config.yaml
n_layer: 14
d_model: 256
n_head: 4
n_kv_head: 4
head_dim: 64
d_mlp: 704
vocab_size: 512
activation: "swiglu"
norm: "layernorm"
norm_place: "pre"
norm_eps: 1e-05
positions: "rope"
rope_base: 10000.0
rope_fraction: 0.25
qk_norm: false
attn_scale: 0.125
bias: "all"
tie_embeddings: false
parallel_block: true
extras: ["capped logits"]
init: "normal"
init_std_qkv: 0.0224
init_std_o: 0.00424
init_std_up: 0.0224
init_std_down: 0.00256
optimizer: "soap_variant"
lr: 0.00538
beta1: 0.95
beta2: 0.95
weight_decay: 0.16
lr_head: 0.0149
grad_clip: 0.5
warmup_steps: 200
schedule: "wsd"
decay_fraction: 0.574
decay_shape: "sqrt"
final_lr_fraction: 0.1
batch_tokens: 262144
seq_len: 512
doc_mask: true
train_tokens: 776200000
steps: 2961
dataset: "wikipedia_en"
Each number is 128 + 32 x the weight over its row's rms, rounded and kept within 0 to 255. Layers, rows and columns count from 0. Numbers have three digits each. The size before them is the row's rms in percent of the matrix's.

# layer 3 MLP down (transposed), 704x256, rms 0.111, rows 681-697, columns 128-255
106:143105122112136149138103144148132115121123126004183146090135137088091163110129135110148124113074138126121160123136164138111100084163117184118158170109142123151154179148162082156150126134151123162080074117198093091102100098174160100114167062094168134137135079133194106144193060182175119152147132114156139061119188074114081123119113162127114152127107125109102135093084117148130121203131
098:113114126113128132145127043074146157071121117090089123192121098123172165150106102161114099114053052137058130046125131154118153064124102132141124126145132161140115206117111134184135070156156140170145114125071126154144143140162173075134125127101173106150140107197126107112165180127139091096129156111123137132068130103165140136105171110153125103072170115066105091140122121136101152104132
099:166137103102113156124167168123142095086115142145171071131156090155182131167083113104116186146119104108181070145122066107167157100149092138188103115167130120095134143086141163082140151109123115098149104149137151111124106113079200167191140095095119132130177081122103120115132149143159105116129122154100092088150150143139169148168212141157092126132134221072124113152133149151087160126140
093:132112141134098160095036121102097131118139141101178114120109220111084180116129157151130115069067145120169140102110141110117100095128149152147157082089139122119112071123182129119140124116125172134126102101130140163094080114142106186186098219138125063075175181170150123089165122149113107127148108202122188108110147090152114156128107158139125156114187092142088092146132122159135144130138
104:080162095055118100138109132147161093169125137083166146155191166122207084173134107119152145124105137149110131164169107162143139133186128097190170145166117110177161141126152105102155118148080168138180134110101180105162132125101117134109044195144125151161144145131089085121132125217155159113152077083094101145126135144091157154149076106108107100137150131145168209161191122129159153111115
105:110157122134081066091165118085152093126162130146176143145189133153134114137141150202129094120167115109133139181103139173063147136195101103205181087124185145128104097169153131152142249083094138146120098133165121092104196166131090106189164139121129088123127149153085087157125100092208127160140133119086131149153040150137155107091121155163109151156144155164098138128091105122098108159133
107:135134127128115119143137099094092047113067184113103195061091129187148156136153136162183150128103084058132114108134177110136087155128188110107128122149054143150119160156110077175184118194074125107108175143142075122134081116117096101116130143080106110136122132175191064149112136114086148137188152179098168122217097149150137137165164057128184110126113176166155120096151086146140099095129
100:100096165152173123092186119166092163138120135151113138109072115150129153139112134106088143107081066117145100144132104129144109130152124086132110147144070166115131132087069180080160166132099189095171131120123163140102171204167085181077133141087097104114133102084165149104086153113125078105185113169102102137185146107127107157148141121154086141145169138114114161121156119126159177140127
101:179193096174116198158083085153127132115113100153106136138145162127089132139085082104087105129166104031120127190129083127115147140131115112101173112145114101159137078133117119078145144119151109103108085104123170151094073175191153088067075090092134126081098150174130104113101161128174143163079096106086104132117141176141136132156098159143144162125069050093132160070171119155116130064126
097:126140134130149166146072109109123073095134175155138138105130148152134105180148106179144194141133160132169163141092117087160080166078167078169146099164101119130152155143108123113170104137130061123170134168128126140164090088137059173147122111114115190125129123154137181110107110135191142126160157124078090179134082096188084180129094133129159101080156169078139101179154172131127150122149
103:095098126151123148091094108170113143160092175123087100183152160129159101121144131136136126106115183087160125097129157088050140135127130140159100110148146125110126122158084136105164217166089127091140170112128138172122160151189220100084065157134173132158098139174111125149085085122124060112105107095113120069150136152146126118104162125107079213174051168084124152132130131132152112134183
100:072134125136192037172121096116144112128056136193152073100180115130146115167123122176127133141148096144159161122113110112167090165110149137077149155139119122129115102135116095178149184135132145025109089101152106150135098059095134136118143063129184178125152126083095097105099108111197097157141146145124141131088129102145126158124133123145128126169083145177127132152096149104140138101123
097:166137170100153110155179128123165063104139079075100095130123124115154093165100082090128113131112125115229121184150110110073141136126138127073095125153162052120155121122094126080158200150084121144099079136126165123131109139223144100103129194046121136130185103142153112143127066151153116108159087129034116133139123114124119141135117074154157150105104233146129152080173121102048112118146
098:160134174188137151117150130107192085115215143125099131133101138128110120141127101114131123157142213096166135095156104130118092188129149068145183149124098146103084169164105060194155166120096115146124060099143146144081070119177212165133104140146115091117134087125112148121134114118148150075130173128149136163140129176125094170129079140116140099122135107130135171096130120117139145160129
098:112111129164075115121085140098096074134093141102160125049176097142131137153116068100179149137140156184105144115118088137122084141143118151151202178179067119111123130052147132152072166105218103091132159133129079160116103111133077126114121142138162092112132105136126132100089113193116084165141106138121122129162058130165130189110089164092058137133150111123125161081112158099123106186100
100:078126157128140160148107082142122100164110165057117183130132101094103122138114155050161154104149177104079145059112163108124114163132180184177146152074109126134145073126154124163085145119095123115147078133092143115150100112125168154084112194085150167148124106077143131149092079117181149173158149179115197154100101131096133138098175077127099165092120139129089122096165099187104118159146
102:164147079157126118206103092136153097154166144225115133101064134109113154153149171167116094117147112132083061151138188115174131154159167086103137135123109171086098139133103080065123123134055129148099080126116153175203105083128126110124134082171125131124084122111100104106087107178110152134125136113135080107151113091120112138173161158116158118131201130160151102149187173151074123126116
# layer 3 MLP gate, 704x256, rms 0.121, rows 682-698, columns 128-255
105:137109136108176146135135122136124180138150145120139138146119122156126159144127138159114160122144117121134064093073123122214109087066130113140136162155068114133157146137113144157090119170096146146177162172141166077124124163116162159175091118105180168127123151147133122122132082140141148075121139084120111140144114051120169160113156072052136139131099129141183047130148093127107123166192
101:121108096104169119075088138139152119102091108097113069136135145113117150121151100120146145143163105095145155044119130149115040131069170158127107098125136162157105147138080149092188255042112140157170100078104066110121146141118159104129158124080149191153163068186138147079115122156117123179153102127121110135145178065123098087127132152143156136137146101074109097126095164150157135097104
099:122121193183156162152161136107115146205158131176143165104141140133175095176108172101140175141156102123089146106136162146123070105130129116145123152117069121123127114104150161129194151150120116128095177092148176111148136140147191112101070071125148119157028147133126202131070120107154110104134155075167138141158163132098119101147132106092118113179095156117154103105136118100107107149133
096:126140095107113138089067153139150172082169094113114187169139109098145140102130105135130165097120119157134144096155100129133149152127137117075111089131133056129190155149118209136089122142129169128107150142130118144079049103116150108089078091107112168129163124152190117150144129202118130116109108082113145148151096149168130172094153137109094094127198113167134108106156063136154125106137
101:172186109159147157121101148100138173167153165106143145121145167136134119081120091076097163142165105105108109135062082157138147115137178172165151052148161096154108116128095177097202237086144071103134110088145130159145081158157165167107155133125082135124087162160153155113146157140108132078204149120110146107179097120096146158170148106130141127158125098134128119120148101078173129150084
106:115159093101169084186145161120123143166172182099151063082113195146125152137107114096113103157132120176135125138150154119156156066083163086124155179115144093145136164192183123109123142058203133136123137073096130117146150095137157102155145096131123089111111105125108112170101133129093174186093109138125126081142100134187093172092130123189139171162142093096149117105044183206097105128091
101:110132113116083114152066115112135193145118141117204171126124133167153204143170159144057141108092145101152138127157058127130141165100092106126139122102104012102112158113037092145128137181102159082159141137131206155108195143096149146132174088176099126114130178146114132160185135091124100134089175099110117134140157112096138138151075088122119077139070100152121105100139100135126100114147
104:112205233124061086138212126120145154110158139126121071144115112100130174089168121151214099137102160096071114117140101152110109154148095102134053101132164150152073146142095157164140088094097133100123115199186128138143083146133144144168120124127167129146094143110105163142160110163136098109154108085125131138138136091124055161101155139086133162150116149142121133090115186171153119101154
100:150139090080168131102155150177124114173118160130113143156105137151107100210118152169103132091154112129147083094132165128147165142094097061079153118138176085134081114150173105165119127120110125129135164113201136139100125106152082147102119098136142170150108128103148152134122181183116171073093144117091136115095140128117109096119125152097120059123128091125162128185125067099126128082046
103:160176096192126118109078193150132133128067116148076080174187177125194154198109071140080124109069112100088089172142097089173132159149123154054114097103159082134116202169115087151114126123124159082123139130099117154137175172123130119070104157122148128089132176121094142090153128189159145141142134140108181109201175104110107169141131086139122154156141145129063158108116104115119095148122
105:084072145129195087134132174127114090106112162175132117102127118124178152138112099148146096092136063156179127149165107132092090219122126082067143133193105099129097119113140110146147151092138089087111097085156128081173145112160101149063088107147132126092137140076122157200163104075106149144103179133107145177124104075119099220128112137160124162147169169136143111119135099102148111135098
099:103132130140135129168117067120059220161139110108110100091148094144067136147134127136116067103115148186139171152128185134147183162081131113137180175069131167089075179126125142125091095087103102151142139164155154086100041113088148126125155109172117107139173131167130108108089125124121116129097096121129131073118094169127147178145172139148154130084113109078155137119105093153140123088138
098:131115183136121115057149090100223111079121101144155165096099176106099149100097123135171109077148120232162114145173133079097136087085134075073143110119072109160185079127091126134162139160120078048123087112093150093150131158144110142102124111145136130142120102145116079058159083098155097141177121116152124103088109194087174125101171123105101107112117131110158119125120157118160135198160
097:215134097067097054145094090144110138170156141105111073107155081135136096127132093162135115160115105195150129163138148174137175150136172110132080075116169176172205125137097086111094121135142140145094078143192138141141172155113149086128128118088103149125101123213113147154170139123124125165097151103144117125174101095126157100130124113153105122176165100113056124111148092160140140109152
103:109151132121140131156122105132162208140127082147201111124166132104112162130173154163114114161144056183118178145115163115104189129138127099079104086122161135125189123156199079125180145154119151134124073175115101101133077115159149078141120054093128181127217101119164142139171133169108141070128121178092032121153178096054132129136109137119103097120112155130123115117139124145101132105137
092:124112137111102122136186163132162128170134104090065157138138120072150074130096104091136144131099103118118158120118113093182171173128102163135144090137132115156111121175097172104141170103191132164131219143119115101157087101097156109122131150081115084127163116102148102105138164127132099133108068133119155199092137113161095089089110231129129105190131133172075109128079170145130109124146
111:113132155058113148141157121099080071120116118177109121167142119108126098081158064122127151129107105134152108069162091113134127152138154122101070116152166194060160038086136126096138098164156091085122128159095140126162108143156109147058117142120104153125143149127088130136168141148190191112173141122098129129125167092119183126152094150052147103136093135084117071210105165128117148137104
# layer 3 MLP up, 704x256, rms 0.119, rows 682-698, columns 128-255
103:090078145082072200109119068156115125137099098041063143120111140177137165134146135135108140165104127081022097133073148168051127138153118187114093109129139132150065173109134107071091092128188154184117079156091094155108122093099152105188112103124142145102141102176117134110127209160090127088125131127128126139135140139134139064115120091136172163124134088126145116130134127050200093111132
102:077132129140161101084155109161117037152078074122092177145171144088120086144105113152144119112182162126081128118140147074096122107103132127110124144118084150095130103108155173138150166103120133082134076159174139130129065126170173046172122085143145138126138145067118118143145116093180158115133134116143163156159087136138081126121135105140125115133139173154141117102144125094072156190135
096:116078099116111099069138148133109190176128157126103080078204138086156163198125126142159088149167128145120129120153043128158121121104099048063136140161102152171116142171107116104174125152098098168112112097149163123135126151130172170143137156138185122121112162116088151143145124125115164108192125171113130146152087153091130133101102135122105127061148139153147071131157130117102129071099
101:109036154052129130116160169124106092092181065143120156147122097107114093139159118147114126117128091141123134158123146166162136081186097104098118120195140144179081154119086147106084074152139133158104144157114077137050088100140154127143092115111129148111060168133138140133170117195105127154144136089115185146201113092198079158151175112128086178120177112149157115142162057168127095111072
103:058063137164142057123161154141146076085122140169144071128079083152154070116203181087121075175102086126203149123170105173114094138139112155107137137124207121055075121118146145101104146145107059113102174123092150144117101151121110106171132124070143138168145093135074137144104148105186158053181113116145147174153128107152148134173169121090146153120093102130149139126160100129103147122171
102:151124150108140117098146119135136104131150135102131176140105145163079153089198114168136138109177095178087102125137176121205091135103125125095178117145075169100131192116100099138148091131095059155100094161126159123127127132172101138144131119136105187065139136131184066172072119112117170188203139096125097079126142131103128189092101176121141101152136101096159123098149167154133168222147
103:154115134107162142105140155186123155106092105136103152121124063114196137177145100141048093092195099165060108171121140170117204124109119077137090140193071109118189119152053105077118132122105111106139195123143139100129085145107167133133114129120143155137123134108144133203154086136118091172103172133128189191120161137124154122142086126143114142131123145130120046131159139110167149131160
101:125157161092174133205137064143084168080167147081111117127071120145133121148082166137163095127141142125175157173095173158149180139130150160142108149104112112104105019121163122132184155125104143110117134123151163120125112083110125162110090156133134076133105169098109158118116071108135174127091148141149087108108096169193091082132153158102165124160171055109122111186145099141120131058096
094:133092157149111132145084191120128084152110097145137120122136138083196124130105149143143121131149107130142094179087155116123166116151152150133099088178107129135071100092147143129139096117160168145094128024115113160128059039114064124151134110134125167151126112123058138103170121082193093151106172107128147123080185121094142041078112163091097155130134137136119148139104139109122141100045
108:051153093120115096101168108127098115172144134089168091105140089167165153128100103168141122095125129154127111043155113125146182151160169123097168165183161107103114093082157157148098146138143078130114135163141114155138136138118202133153109184160069136118147153202122097182069061110149149154120123158121127125124079068109114092157153145087101144104087138136172120133119100131122104188177
098:125098113170141060136147130115113123166135089152165171159093099153150063227117129086113120087143165089074187095122143121125069147148089136116116126121128119109174119146154092117216085145141109152166150178127133170070123109132153122134158080103177134132125115121160126091073128122160090114090075108121097104130119073109117112096086113125029159165151120147063153078105154147164122133187
099:122136098120114145045120112078102077087096095189043145140107150134154147155119145091138155167093168101191072100146143183126146123135144213148099131135074120145126152096126123089088118123095146093093124098108095111113154209209091094110172084138123108121110134124091148148107128129103104097082176089110138122146184178109147133114119107150122078205137141090094105074131105097120081198139
092:139143123117000134109144138139154129101155149180132101156135132131085097161150138139172131118128157185121136088157110102120093102073149083132215161126118127152105078126131124173142160112134099121106106149110135122129138133111060152149150110141125141153157110188198125140125059134109100129146174127097126170114121124075178154085155129113175158103110105117181197160100119082105135211152
100:173140139172066186162115203104137108094133171152151159123082139114161151119160122148105201096112146097156147090070091110113142132131143130135151126087122102099086135096097164124104171077217125148111150104134079093110168095126097146030157143118140109140150154113111122095113054109139159108116099093134073112056101084119063092143132191090161129109125165124129185171166157120167130153117
099:063126112115130128156130095089149123161138107145093149132105133130114082111170167070221155121126149152135205108106088124147099105137055165103113136097101155099195094139113119166160127072108166116110160135174150152115114102077111139109090125153139169177165116113106082125085140145138111168136152152177140115108133095194146118112088142081147102136142112117118167126142165147169131216068
098:081138063137093092120107118127151117186175139155173135198094149149130132166139145145143056128106154148158054193097165213101089137109151146099152127122141107101091137084138084114111117169058137092120060118138096105107108112089127118144140129108133085157098129119127131139120158075156123115121156127154129141150123129116113151134122148082133120177147134110112122081155161134116123141124
108:110127135160179130127137066162091185075199112145140094189173147165151109184153140097113127113099052123138130146103131093148148146105099083093126124156127169219173124108128164143136092148134082105129081105134127109144171189123163149175143154129191113147128092099157108159130109116130213106069107160120143075119153161128202121072125070125156118120071113141125141115153110103165121056110